Part of a small language model's weights.
Size: 11 layers, 7 heads of 128, vocabulary 50257, 143M parameters.
Architecture: LayerNorm before each block, learned positions, no biases in attention or MLP.
Training: a variant of Muon for these matrices, 1055M tokens, 8053 steps.
Each number is 128 + 24 x the weight over its row's rms, rounded and kept within 0 to 255. Layers, rows and columns count from 0. Numbers have three digits each. The size before them is the row's rms in percent of the matrix's.

# up: layer 4 MLP up, 3136x896, rms 0.0249, rows 849-948, columns 576-639
# down: layer 4 MLP down (transposed), 3136x896, rms 0.0249, rows 849-948, columns 576-639
up849 098:194115134142166120114138139132060183109142096182135178173112112109140099150136156149130103134141114120123113088146162133168100124088190106147098118125113124161150156169175139116148123124142136
down849 102:134143106142156145125136141102132117117108126160156132120167120159118160110169135140105128116076135117121102146178181181127138162099123156150108084126142152115113165131142113129183106132117152
up850 097:140138125114144108124129110149099116147187124154129150122127135137112120140130107172097112116139129139116097144142158116096129109138152164135146135094173122183091136104179140147095149134123154
down850 100:141113135145123119130074101148118139132121153104147123097142125169110168130133133118103097135141112123121111115145119137169072068193111168146135126126149154148049129174047108147112121138124126
up851 109:152138126079138106147122142110084106109179133151086182148123146132149129146083150116106136124177137139158100127108160106129158160123162111140126138119142144132122138146151074129140145150133147
down851 102:109149139111127135137135169126112133111112117176122097153095172154058120157167119105120151103161107062144148110133149125113090129169132156153094140198083151134117095102143094133110127129116105
up852 113:143148152111127149154099088123128128109176121129141066142116164079095169157123127126169151132105103141116112135075196142121128127110127126119104172138139103106140127122169145103131114143113117
down852 115:149124112126095116070118123127121115110120191141122134166086145097133120185164126097141085132148125098168153141158167166096129121143107134097104141110131132077166144125126137149107112165145126
up853 102:139096135170161090141106154142095116080072139149127140151146150147127141141112132147109137123119111163135155138114175144152115135138116152106111129143127116098131188120156107143126169114159144
down853 097:111101136130139084081149145117171138123146131153120104167123105101124129152123137145074140105102154147173127128113109159130153098063138105108155100105168133146089119170142099109086099157148113
up854 080:129147114107149102139094112185148087117100125052131147077118071138157106141159102091142115115153094086112141154198117110149162144133126123135126105140098087156161095104167102098115106163182154
down854 076:154123100111113184121136150102117156145135125125142082131129147119104135113120104156133172115114154169171143149147174176126131142087136120129099146151113159090124113137155123156153134081073078
up855 103:111108092146084111104115123126115143124124117127146141108153108148101154133121146140122134084114134121126138117115121119076160094187167128139121161142064124127141133119174133097156131124157136
down855 098:140133142121131084087092124105088120105154152117156134117129117141125141169174131119119140136099129155126132135082120108110140163148099162093116123107095147124111156152118097095121126150138131
up856 100:127117169124080146119101170125128171119132093196094117124168131102146117160108152124162126177111085122162174187148143099133114107124159115118154139079112121112159113168139170138145150149113142
down856 104:120139145148132146171128120142135102109119133151125102151122122152141083127123100177159153132154112180151173133175108110142126093126140077092110177086165127138125162117112128149122166124139120
up857 114:160133101130119124128115168121123119125100153089133069121107148130113097147147134108130106123136093119125140109144158162146123139136171106146130116159102135167137101109101202136111118178134105
down857 101:125149159111117133103113066134163166115091139141133114098153133130153169141097112128096152143182141158113131171127102148147142128178152109172184099188099106137119143115143124136119085132152131
up858 102:070147122138113125137105070130115147104119124123092140139112114082080156121115121168109138167109087123162132113147153157128158119115121125114100068143169138123147136146144131104119130109139127
down858 098:100118125125092122123113161131167118161148128152094109124127124162112101168152117103117087141128134145141155125121116142104126140146082125144100128095108133119129145129181182103129173122152123
up859 105:104110137122088163168145142115132176106124121146081144162150159148111138159159144143125155118099103124108119150135097141132139143109132135166113116120111127135095149132177145110085132120100130
down859 101:166170109112181132154099132105141135135155116128068093141125174094108150134136143152151077166155127078123130099130089088126153138138108123145121141125107159117127168084140127167103133119138166
up860 094:110140180109110168157142118160110121147128114103108091141117122100128146130154133094127154154154119152118120079106118110137148141116127111102127127122180113174101092139152123112120092146161119
down860 092:143142124159135120144119151074149077106173134105196167118151129139187130094106115156108119132089130129144109205156094142091117077160131139154110100152143134128168154097117141114138130157114084
up861 103:126147087159155143118155146099068092122108132128076135150094142121134134121103158127140156075128121130174125132146100121135130097120114112144122130134159125087129098168125112165133135136106125
down861 102:134148139146123116108164121115125100102102167099084142128096131107089147125110157138112134116093093149115122159113107112098124151153152096126138170142115192135149123139177099119138142078140142
up862 103:151137102073118176084107076105077144151138168129132146127117148145123151132095121136104148130154128182133132064099098107133140103151153095120106161128127126128166108132151158104127123135151090
down862 110:147114164104102154126135140146132147127119161118147126092163134156129137141162147155107126098159154142104088103149134127107151109168149104119157155131096118103131114105115113132157086126159135
up863 101:105102132125178167155122121163118127142122149173156140172112132145099131119114110109120128147097110162119139133105180155115115131122114138136134138177103158139164099105113095146169117127172127
down863 099:108184134139128168174132084102108119118110123153150133096127091127110157143122156135101087149109140145115100122121146113094134123120145092138155094141169147138157127163148118091147125134139116
up864 110:120151163167140122114133105132122140105105148142134145161125128114132141135141129102132122089103116075133127107150116150113152083111124140153116146118148109142165094157121069077144165096100142
down864 113:080121118092157147148120188114166102164131088140126130102123134139114096123144146120122125190171127175153104096112133092143132143123120126135148118130074138096126100124110130113111113131141120
up865 098:111172094112167049138117132094124100152122142132145075140131119113092126122159129137161153106140115116130082158128148136080109125140119099158155163137163120122117093126145092092138114140121136
down865 098:132125136169153108177087156092116156134125073087092131145162105118121116123162110125123118106123136143119136067174102143127128104101093110143104116101174079154129121133097085153155101139086106
up866 093:135147097156152148110152143124132093136121109140102131143104123158179133130119096177121137106127130135126132090141139156144101141134121106136103133120094083137140163143104140134125126122142171
down866 092:126089112127077087136117129131134165138116150141145099132129135129118135121145131077164109152139095104134151128127161121128075109158122161143104098147129133166147143114127147137100142144109149
up867 090:144146132104168176114135157135096108161139139136135141122157141138105175139137133101154105128146132114141095119078146110139137063158118128070156119061129138109140124128078133090099144165139163
down867 093:127135104139149119185146168112127126130141122132100118146143126181119139137064163119104123114127107146122118128175119127112143140153115109106112140138110191058119104160102115137118121151144087
up868 103:144145120125147195116099132169123183145128117096112136123148129203104136150144138147131163130121118145129115121186128151154156140116121132116167095110153124132144120112085135158134125138149158
down868 104:138097146138132121084166088149152152138104135130101123162114119148121132115143149174151155097131089165158092084134155113068150146114122138104147124121132134114154129086117099147093155106089141
up869 104:170126097131148128183146130104137081157106154116131120087081113129103154126115102144132124126115138112146125095140077169152161103120148120091092124119153145133117137154111139158140155083141120
down869 098:174123111153161121126152150133105113119160109150115169119101102121166109145080150148122093105108147140173139137133179134108119105091123157128113129137144144141115171141140081136118124119162139
up870 100:127121149120124118120158074113102120112123135137121142171161088116117134149173131081101124116100124131064148136124135148090132119127132119130136159120115136089123140094185113115113140152124104
down870 092:118127119102157124129145107112136148101128119140103128169106101106159127160131125141150137116109110130096065137129099144125157137106150143098148128106145147101085122142171147119119116168153157
up871 128:126131166153149155059143166108154151102126123141109127168145140155109074195136104119127134135089150142100171099131141118137145128126152160156164085094165107159108120157094136119109112186112117
down871 125:126136173117147126134150155133135142105121112099136129140118131171109109161090149114132135113135139112139152117109127120149119112111145171157122141161135111138100129124110118143135126166101090
up872 097:129136133150119131103128141091137132161117112145120118120160115139189121125128112126140116164113116103109121126143157092149153127174079100141094113124183157093124092075089118110149167151123144
down872 097:181134159050137151113132132166138111129130122142125097150175178119141144118158148105097145073108164153167124151126107172132144156139111159123100131114120167152117139122152087121157120104102129
up873 099:102109139069088115144127104130137097131107123129088123109091107137116120156156092151102143118122115075122102114155134107134112155125160080127102184132122154098110121095160150114124110119141125
down873 100:104107150139133079148082148124135119107133165138148158111147176104145156140105161128082124142119125127163113116170129148092123168122119136148153170104136125126114132152139054124130160091112146
up874 102:137098143139128096099128109142138134174132117163123162117183098135157130158133106116110159148119099115149107133107093145105121069094158130121123137128111172163110098139117100118163142123102154
down874 105:138133119092138132158117119124119124155131154166134145109196062109141133118143161110105143152142156136154153156099120127147114069120130149147124133122066130144131139097131117139176152119097175
up875 094:119125133140093152144167097088179111092066115104151153131184128147130107083081123150129117134110109126092085138134154125144137088121106107169132095121160135113149126128119144147162126123149146
down875 098:122115129109127140080118101166106118145093125143127147126101142175142104102152139105141138094110129080107158144097142161124146102072160115087161137138077108130156099126128140108102146104107131
up876 099:116083126141121138139172129134110088139104169142164091118141142123167158157104142175096104126126165111159109132100110132131138128094165122125140141133159102097127153157159127104157129122164129
down876 095:153162134151121092113135105120111125150110122131088130128152150118132109164158123104140161118140109156124125096135138133132139101126096149119120065130121133151126143137119125153128137145122119
up877 092:140143145131108047087104134193149084153114091111127126119122119135138115132154121148198109153169137171130115123137119180172112158154089118129104111158126145138123150079088139115095168133101150
down877 090:121121112157115113102130126122114139118093094112126110107113110141137126108174089134141105150154124128145163137165158127174093142163108097165107151132118151152156164092099141116117143156139121
up878 086:128146125121084150132134147125066102111152151153130109091130104159129154162144128104116132132088112120141097094134134098135153113110115098111111140102180105144133128096153115130128152174118151
down878 086:148142101136130121110163148129121122137094109143089105099131123194102136132163159152185118119133125125123147166136088126106062129095130131129084111100120113121110150141150112122128156124142141
up879 101:120129126092142096107122191122164077132128158127119122129101125153154105085125137154107120109176106159144152132133149128130091118123096168138088060109120139117134127132130105128119161129148097
down879 097:146110147160127144108137102148137129098140163099123101118110107150111115136161132136183071141144178125106153140161137137102100087119152121147088145168131126114100123103190128147163114091141138
up880 098:154122115116163085163139144156156088124103177137135150114125151186108186121119122128139101145118105134126126136130101131137133146149135168131151143117084123108121157141099129158113120103119137
down880 100:139120122125093103084143123161154131107093168162094089084138123061140163131152128129139142143115088111119141150151093137129133160173150116122140180151103101174115093115084175153107125141148101
up881 108:136098090149136116180167119129107139126161108105122101089078110127160159112121093100131136113116099184139109126141097134191172134098149120142187101155116144179106084130083091125074134163139110
down881 107:147131125152125149189150132127091120141096119124137107130128124133141142110152139118127140091129134167097130162147106122169153138138123091151095138163129118126147158166117139144105152146133132
up882 084:127098144096117130123110138127131114119106103136095116129118167107176135153124137115176116136102161149126171132129090149130128102125110115172087177131103135108141129128131143136142154134168146
down882 085:161178150156147108126126140102118120131143150141165155164102109139080189108155099123140122126173153146126134096157106079133078160067132112133109122139111106140116110114115157109100134082129144
up883 108:128101130133125072074131172148183125116167146107144143171115137135130072084112078167149127124156116133153110137155147129132123126115145110165134178139111128116062150124145130148143129125149143
down883 111:109130161133145126107090163110110077136134124108138104149102099158144097070109083082115126103139157124122156120133085146126154104133173103129114155132116151134083133177157159192104109133132163
up884 106:169177070148113127116165147146113108175103166075145174144121104132087139149137123104142124079150118108109147158141140127132093112094136132088102139153166165087150128105122169133110094155104119
down884 103:107158069117106118113145138086124127153105122085093145093136077113125104132091153088151083140137122135068093145160111143175125120154080126122115145161124129139139106090163127171127129161092117
up885 122:163122141136152087132155120113141096119149144142184130115133141118110134113152131137121130123132169159147116131193128094178169138157131148133155119173128125160107101124096166161112122153097127
down885 117:095168124144125090105142153118126118104110140169103132146145102154121097120188166127114175068109140095158082147160108120168145138139133133154132107150107119093103128155143133118116058091081135
up886 094:111123155143159146103112113113158156173114126158107105122124127128145160094102099162112121122155126146136188092126092113106134136139120141131116044141116123102114125149152111127139108120140147
down886 093:095124117140166095157137136102157123141113122163156122101119142162142115152117164141092152133110123142151140116124125156155128133110124144110137119101155131122134118152079147104171122137134134
up887 093:116119085082177113112130145131124090113140124139183141152134165139111091183137115101159157155096095144126126128139167124148123170144166135138103102159120131135193153110106135145156122139123170
down887 091:145105149136106116161114100127157150158161111105131146105134127134153160076126131166087147099111161151126118127168131159116102125109093094122150122179129112113160114132163134118152145093164146
up888 087:116132150107123178146138078109158111147093139099148147102142153144126112143150133094119099120135128123161172140148170128146103137121137097119126138136131127144081168162158104139152122142110113
down888 086:110095126122113094133132151110136131133127162155143086135147120104165115129099133133139131119103103137142137160106150156126062141128104161138164108145112090139130109127109134123123140073160189
up889 091:123109167110101091099157102108110167145091125146132139092128156147130140129115118136115113103134149080146114126136129079133124119124097135113141119176095130143106145138128144082111116112106112
down889 089:124121081103146106139136173131153141082127146105168141150125109132125122123132111125158147107116123138116119121134117180105128120152137105150110133104119112112112090095102129139153182138134139
up890 117:165126106172104122136090121103159110132111111125144158081125129124106166117093107095146127127134131137123149126122066111131145154133171126128129099100140129082144144146116134151131129105167108
down890 108:137094084151118128135106130084072098120057160072142088102149116139132108099118125122139132111090123117123143147103129140145112100127190107097149090132122119092143191087118126103141159137162154
up891 102:118105139129150121095109112119111192148138106097185148134093133128133076143136144187123112146113118133108111099126142136135123115049134157111166124097133111139186147120115131112112147121112126
down891 097:166122169128145107093094081160126121157129122127170126127147144151126093099090135105131076161135137095133129130149157104126121097111150089188145113145170135108146114131161165083128129122135106
up892 092:133151087135103101116191126160122144118118099169111168172159150171109148128169108147130127133110112179108125131106133116154128084169107133130175134114107179127120122134120164140136131155117119
down892 089:117129111108113106148085157126194084157160130107174123109081105113176096122145094169134134130142081146111140125129157127096109131103117078155101107070105136149091145128109120109128170108124132
up893 106:098109108143096143160146112108155168123139128131084139160116106114121162152108147113117151085133118161139102127148150141127121118129096133160143173129112164165121137126113107130088129150140148
down893 110:106094152155096100115147146125145155133157141138125098125139124111144154184140110129114103147171122115126158156136141130147157165126123115137112138144115126125121096142113078145106100109107167
up894 103:120111134143120129145110122132136147155088161131132147113109148125135137141147087085128139160106163133125118170139079072139130128138159083104127103107112088100134191141110162117120111132111119
down894 105:158129130109138120115135154144122108139120101138106137136098114072148076169101147160145051151186137108149112075126134169127129092126127177159141131148140154125112089128110089119146143152110142
up895 119:106108120142119105096117102101149147141140113149170098119154137092118105110149128121103091140103109127123139126151166110111121135113127121134098098109112119120149163132084086138103163133165140
down895 118:128145164106140108128134121104170108122145173114120126130143132101132159126125143127127085145130121147137132135099120082096122167080117126143156137130109170143194139147125105122111125115083159
up896 101:163125091153106126134127122117123072128150133116105153133135098114104069126119163143166121081074128135114162120116117114134132136125113129117123140157142109110159123125143122134129143144102087
down896 098:136136121159121107122185105149179120137092165120123160142136158120135118156116134117109150129144135120092116127150082118153137172102148121134158169152118116124129102135114126158141101154100119
up897 112:138132145125137136139168143142142128149106126115167110164080157110177150142164091149109136091091147112166082132150130137111100151132131116161124106128110101149100081128152132130124099149145146
down897 114:106134139104140129172175130195133105127171091147127127141089135103142133135158122142101108082122143132095137132169125119144162123092178137156131117159134146126091124117121105078118110111110147
up898 105:163111167127086122140139122103129091158096155104142102106121153127132166125158085127106131116131137138142137127179112110100119087133149102141098121116107129106146150122131106165138132130148155
down898 105:132093150130151151131100135140115107127105098144131143147136102127134134165116134115148135154127139138159129141092137128106112096109112125108180140136119149110138120124110168120175140098163141
up899 093:107123153116161115106192118130101146139116115146078164127136105154157121097140117117109118115170130151152107146113128120131123122125135152203092157132128112112132108156147142107146101156154139
down899 090:107127080099082133155080089151108124125100149141130140073117105135139163124141115118118136160141111181150147131139150146148105132083118120116155086091148089147129101135151099104133129107147111
up900 098:114128133151133098167129129084163163123118152178122135107125104140128140101134158124113124143141112118132149132096134125156110073171129146133139144090122072143103140161126102128138134153139083
down900 094:121066114155086136145152154111136107136161134129139151128111108144148144095117123111143142078141107149151115123102174114153151163119125118120103157130109159107109162149149119111152093124164125
up901 101:137177146150104161127120125166126118109113105117141115116163124166092074148141156148169140183124154113146110127140093172169117113107111114126113122161134094155099178114094124124140145163142144
down901 096:146163159109135140121135143151108146111122106131125155129169145125109121132141098176150093095156126123135121127157097126154124079131160119161124138140134162129158144122138140136111122143120113
up902 138:153112150152121099164141107095099139140151114150163201169109103166150097106073155111101123150123161143148121118088149149118094102092112133128153110130183135139109111130121124118151143133140142
down902 138:100085117120127092142132124155141162132118100115092162133146136115092085131086154142096128131147126157093093097134153136142075090103103098166146112148134152109137087121105148126174132148152132
up903 100:136117148149128129109185168144114134134153103136142141150115120125130165118156118161145116134113153150085067148128135118121126104089122116144142174106074132134187131106112155155182152109149133
down903 100:090129160132104120112117128160152160128101135126105110146059141136083144116163197132181199091131134161132129142149149101116135121113110126130105146116126090122149159123140160138161174138086128
up904 117:161087129155116097129113131081141126124159156187183141125111146122149142146139059199108088116160151123159111120130105137135134097164144146124172117145085116162168122107145154113126155141132118
down904 117:118144118130121118120124153107102139105147164189107126148111177151103104153111096155128122115134136096147139146146103111120164128131097103141129108141093150156129122137159141131134107122134145
up905 094:096099128139092115162127119143128126192138137098123132116170122118118107117139096117148103119120148131131096092143111114137112111108148159144138144142137169110108116123157099129150114112145097
down905 096:105098130120145141122163126169123110103131164114117108132166106116075125161132160113124158102127135122128148108079141161101135142114133116157131141120105166155140121119098143116107134158122095
up906 107:126125113146118081115140153089118133146115114122114161172126137129116098093144155094156131174138129131116121159093143095098150155095120141172103116139100135137149133138113141111120138109131130
down906 102:131089120146121119145156137111068121141120126142144097101090130123110127124127143101147113166132133111137131138095153115104139175138171128086122149100112109150139145075100129114136157169166151
up907 089:150134099169153125102151133066129145150152136126152116122151118100175160121119084138093146119103096131116123093099132104120107134147153151151142115158115093112106166114105118105112140077156118
down907 088:127111112125140078193143161184126123141115114131157114152148152105105103157159136131113157137162156134169103143117075085119112130136134146110121141135104100097143134107143150139083153149098104
up908 108:139127122154134126181135114124092089155103130119140134171158133179144115136197132120171102171166083124131110103146156147135135103124145126143089130096153119144103119118107104105116135195147148
down908 111:130162101141115138167099149104153147134100145071111124126117137136124113132151107124151107101134072113136142128114137117162162098128102153187117154103130108162106120119083133123124155109123162
up909 116:142135161127086100107144122138117133107087118138140128124150114173130142128124122140132078113127116090132132128096140156133167122094158120118153146141117160160089143144160106109118056136114136
down909 123:125100129120168130152132112084161134109150133171154140122140120101140110120105099144109105175169167122155171123092160114150111093095135181152150118130122138117132175143123115170147111119144104
up910 091:146116113134089138105107151145111133098160122093134063141139128158149082093099162122142122154123154147178155132129171134181131176165129136110150111135120151121121161141122140150101138087121155
down910 100:116129133099113151141097157145110192127100160077149131107160139127118147135106129148142118110081136129105126108134146084115140129138158151135169153114133119146111123096153154163169092117107152
up911 119:112142088143130054129126167112121167099102154130172214132110109143123135112124167119105133119096126107143134109125126111104086113176128157143121116111135119104141108154143123121108138084154151
down911 114:069152100117116096145147163094140131116081151150137157137097120160171114114131133127113157094104132125136111126113126107093117091145139110112151103112124129155115143115149130085144112093122142
up912 087:132148145102150133069152157111154123108052135116109136131067140159171123127131107163119128184094165125186151143106132111128124147133108099121161136112146128108105123098136118077098123129145159
down912 082:114114147127128143095137107136115133141142130131116085164124087114154130114117120111093115109136131108131171143101136116147115115109103152141113133101122177118113168173157114133161132134153116
up913 090:051126159148126158124113113154141104122082096138116135110084132148133093122127139131094126144129095161108161125174147115139157093140080139136131104132141156094141097138126138155121146138137152
down913 094:113157105129140146090094171130122145146125073166096133123082083141147136138112118136173130113080133141120159139117131107123172080099104126157114124136105139139123093145140147098153121143175187
up914 105:143153139147110115109118135166127155125142082126087156097096110088138104155178141138158143069122116107114122123155131122139077130120102133152150072129188153157131108151085107184144132141124147
down914 103:118121164135139125103110131110134144136160138131133109123111136161172078125163183090138147128094167134145132135115144106130124126081129083141118149132131158145089138130125096188096122157173138
up915 137:146155164131165144141131092118115121127139081156148134122178159160080141100130098180133147109132152167148120146121165112126129166119095125132130110189130140132109101102150154082138132182089154
down915 123:144144118095151117134155107155086114121086130152151133143152102117135090106105150089121117112148191159071122132118115113136107142113099114128113125174100083126095153098127186138144116171133130
up916 118:134120132142108127154120148088102124196149120133132115098151171114144173158158133096125154144155129100114140118085146115160116141112134093128124135102147133134118161146146137125061142097120142
down916 115:064134148099121095110112133115129148156136174133147118101102133116152125166158092120110078119178137163130102117109173099134150091144141123121104187110116167103107098149136095142145171111128149
up917 098:147113159091074143125116093126083137131155140093074103131120128120110102107135108075146119131100118145151142086130141140118126141128112108111093100134159119139166127123088127126108142127091176
down917 095:104118123102099160145114086113116084120095147147145151144126155117138109135131094112151143139135122141142114137124128135141163101109147148097162131149152124126140108131194153105116129126123103
up918 097:119158133105146090154129110164167143113107157143121125109114104132130108146109118097115148122104155150128119112148128151177154095143094105140153130161121126084110097110113127109119169161103087
down918 094:136136136095140169112159127139136120099179155143107153171117134138155126123116114094152126096128131154129122152130130132142080159129104134150110181112127123102091158074159112160155173106093102
up919 125:182111141128140142112104165144135157143119137138147117120112169140113150117090145129102123109151154126150142090116100128125146145100165094116114140108123102157108127165112137105163148154096109
down919 116:131129128145056116158150108121136109154120111148141115107156163137144122130120095167152098158123110114108091119174121132146095079138136154131093136132158143132109153139207181134129074131152145
up920 095:123121107119147159124139120121151096138137115106101135132156087131092162123139121085095136116172060107131115087134148165150116122088127091128144098158162147149139106161171135140136120127105132
down920 104:139141144126137137086117128158122088115140119103107139084110097133127135170163118090105117131127088162142128134119100137119086146122123109152142123118155121102122112166121141154217139121165110
up921 100:157082107129111167154112183116118151072151116150134143141140133134087152124121131129179146150146147075111143108131128145150119139104149125178140134095153140116098136118099105169107131140158139
down921 102:097110148134145117167124143118121085123089154116143110120163124140102103176115146120142139130091179138122155132118090166126125143119144082145125110072150120140115136091150130185130093121157143
up922 095:159123210130123118131099182117107133155143170112089128147127099100147122128079090114123125138142170130116129119157164119105109148109122141125186129071119137158134119119183128112148176125130117
down922 095:147131156122132120073173152133131106133123126110148120130139137104109128163142153149182107128120132103122159116066138170146108137126115145114139157157137156143116142103110130178130168132118094
up923 110:148102097102082129138140118132113124105094137159154133150138125117067101133121131106163127154091124094178124090131128125119157103129153136126130173144157091141167135143153134084154122102092149
down923 108:119099088105122132114149128126112107133179124139148132124129132169144144102148111128128127127082129121131140062101193107093116109155163107148145128121152122129136142107134098149171119147126127
up924 089:128118127091120126109114107111096144130148161117104121114137065123112120137124155152125146137114092090112119171113088129123119125132117101141177110156124116124096122111140116151098138154158142
down924 093:123141121123098142085146151110115140115083113100126162155152115140115168131110142118148188123125117152138188176109138117152139172114120086122139163158127126135110094119100109154134126142133124
up925 107:092186125132139101182121108129109152150165173133125173102112141106131114118148141117150150111079099103150118141123178142143128099158141145155138146145154143118133193178125131131152164159151132
down925 104:109145155153125135115148159104117141107117130109129138077138123151160143152148159139139153164113155126133106132112151115164122147147142182148110172144110159146139131099126136213149127142171123
up926 092:110137130135116100131120123160126115108155104130154138128099122125093099133141078150131146110124141085120141110119141125131136155157125138096133125127184133169130166107142147111093140104129135
down926 096:127158108158074145147121120103092099123124146165112107106110129144116136119138100121161113127111160118073170081151137100144149134151115107108114101151118166131112165070128126077118111151108170
up927 104:108135159118130132121170163127151106157123166145106135114150145107110113106149096158095140143110106154137166144164161138114188119139152130148137142157165131122183144164101087115115142147111125
down927 105:168118095106122150124176163150138131135162129147122089088131100131102128117116138089132165166152122142133144121123168155147157107141107159142142107127152147127133101165062133150112107122143156
up928 091:150127165113138158065139121138073133159113141128136116097105174110140101133145130113104117120161143166117121111125150112159107124149132112155109166109138133106131154130116109094125112133142151
down928 088:090134166121109132122134092171133137158101177127132149124111157104146124112134130131136130137114091143130130120121152115151128110146133120144111151112168094157133184060101119103156136136107126
up929 132:188090136145172131138103098149174153123135148130102103133087094112136095186139173140093154156137115087145130103121122137108116115115103097155144110110078142117109112121145113113134136122156161
down929 135:097148100132155131132131091154139132127168151120131153105126084126112130094075131099099121147120101118117135101170129130119118147081090129096113110154110140160141080146146106112126143110140131
up930 088:153174111150141126125186133123153167077091114135139128143111110051138129129083114120146132137100135040118131140124102134142125142135134108150095125134152092128114135141148157148156106135134116
down930 092:075077144087095099112117178123152126152135155122139149106128120169156172140126100116151103104111158174135101118142142073121137111137152121116162113139120138147094156138121080118153169107100123
up931 098:143152145128143141108139171141141135097116104145132145176170114077129125128124163141137090122161119110121155143166152118146125137118096103177138137111108117102092144147123139131141166154145133
down931 109:123111156124137096103148127160099128134103109149108133134136138145127144174093096120102141120094104144122145108140128168127122132129123123145141095133120137134179115138102134120149144129126077
up932 100:172140121154194125135113129054169142128122106136127124115101115098164076135169142155098141112158105111130127166105104133095173135076102114163135110100150145140109090152150145105115087170101147
down932 100:115117164167115143086147134120132120124167103154091117148086151106136123116153136154117125142075141118105142108108179151116166162147126122141110141117135158115110105117118154095163113122100134
up933 100:130118141112052197141115129096135142166116112102155149129086087146169133107156132157094086138170102134113111087092103136103157129119130119130114186132150105132118162123106122102145134108120096
down933 107:118145112176112145123131120106159141177077104124131104124080079147119096077107168150099117147121104092115129126130113163171158157116131140116144129100136107130127207127123162135079132105147118
up934 091:159129147122136155095106110191122087118152126165152106141113119141089112100165145121132111098148113133139129109075143118127112155101137151132195099135114094113093118115145144158111144145085090
down934 092:086132153158182106169130153123118075095150117125111135164140100116128118071111119142136134127137138159097130145176104115126118119129106126160144116125130112130162150117139123108082107123097120
up935 108:164109164093137138120129162155150159101145137088150119163126114143168099124108126145134097118144096156140146159140115125132083160139133146153177161130144153135139134126131149138125122151144119
down935 099:125122107114125115149134100135135110090138133129136115113113175135132140114108123149090080105107148141139078114112146116145101114165125142141143121121155091091117182124084159108174179108121091
up936 090:088116137108151139131132133132110148132126116148097148150124122144146110154143128149180115125125136119120094114116118099097129124126119132163114195120118126103111120140145154144119146100127137
down936 085:139099107145085106153139147164154124100108137112067162136117168127139158129135119120106137126159136117108169119123147123129107128101105118141180098084121082110129140157136093127127149079133127
up937 100:106096147137125110174131149148085079126132110148106126105132121145115095131083133144073101098098176166106107123113138124117143156128093147125143106140135096198166104103161103070118137054150115
down937 106:141114152170075112149102120102104116115109146141130139132151150120139161144122165112098098130126113133101103098082143132139149167122121108143124127107098108113152080106109101152158153077179113
up938 115:151141111127133140169131175116144131151132093130113151157139107161063105149145147168118098165107162107145140160123111126108147098121075105095153135151096149110107135139129139126089117141082141
down938 103:104155127126114103142117159103124159170147074162134147187158116129123086156149136119158126134098113085149137149101114164127156106140105123103123120133158164112116149116129163164101112092150117
up939 102:155158122130184118101155164126142167144127132187120092168134174171118121118107089142128119115173120153133129090070143126162150165109106160108120114104107130172136105119160112093160134091110139
down939 104:136103113154139126113108165080154133101132100192115151143083108136128154119127137146102166147111101113119126119137138143142163122121123119128141147124134095136152128140101126105153124113107167
up940 096:093135130115117151125117127094153100116122126153137132121146120142122116153127142160126129138131156108167126159123088170112112109159156117139101092138155125137119161138187149070128113125145120
down940 094:119103170123141144103103126111151123111142152100154107130152140097132132077136133125093144153136113156118094110132092130141083150110110146119148108102127096124137084096151090101129093142130147
up941 117:155129119154097120076131120140135136143145156106148123133157152116116066115163110148110134130105132139101103110104169143131134102143142106110120145138124094075161114149106122127150147130109151
down941 114:093103103075153127106162092100140140138164154113116157129113099110190118152137095103109117135156159104121144149110146132145114115137086159126142150103093141101111089115090120116132145093127116
up942 095:132143145128111105141169112101147160139135107105140127131132124065143174136175124169152145202101135160104102141113134126168142111106141136131115132154089110125149132124142132114144142110081144
down942 095:163166141159143129133141141106128155139114108153148109110138126148143127135114111137119163100133154070105130087142086125136146127163142104169156132120165135135111087089116105139143135132169129
up943 108:149085166129109146114142121162115119136144119146130152079123122143177135128182135166102126139144090138145099098109121116142064142140134105129142134127195128092108144090117143113116138112143136
down943 103:122092131136158104108087128141169168134154158151104120086114108169122104131195127120133127128117085125143098129116140129109078129125121110115136144132106155143130118130077186128138154115124120
up944 085:129160150135145143155097102136101099144121147099111106105077159115106145135104133140152120167150100102074116123149109154177144121136098116127087121161138111115147105123103097131111130144096143
down944 086:142104123122131143140081142115115130188161190087097155107125134111172098144118120180083156107137111100109082144114161149090149097128072157133132086132130124126144104125109119127083164122094144
up945 094:139159158129166101162152141135134088146092135143136103135117115160107129107128145136170137111140137158140094125108130081129108154155093097090156114131176133119118131131177135128146139098096135
down945 101:144138092086171167116147146148157108147105108137111161094123174097129116135097147127131169135112117142090154067154115117164140128139118081081154122145147076117137109094117155124168146144170121
up946 091:135123138178118115183135094139132164148141172172095157138102136111098096138155116123151141146136161171132144141149155139088148111141108128150152122115164071078104157158126112129130159114189168
down946 087:137133138122159112146162170137154120126106123100124116128136143113136090112132157112148093103150127138121127168136110140132122132111107104108123124111120155148145127091141114104086157151125167
up947 090:145158161132107177128139138144152179147103111069107160158143090147104102139143134149113143111110095116138090169121122130165154084154120137151194123146123096121133134094095143119141118105123109
down947 093:161102142135133151128129154137103164143141116170107102137172130125096164163122122151079119140127169097130117108145157156139102152175106106146124078136093154081107103161164146121129090156126169
up948 125:138105113151122127119160118114129125122132116177122163118156100196126121112115129127098112121150148135165161101085091111135149151156133164130125100101141127126119164161150109151117087106142134
down948 116:082142099116098149130129115140137126138115129093138122153116105135125081109166134128125133088131150115122117157118125160104093134178163148152157154115101123096096147135136116133135165132109130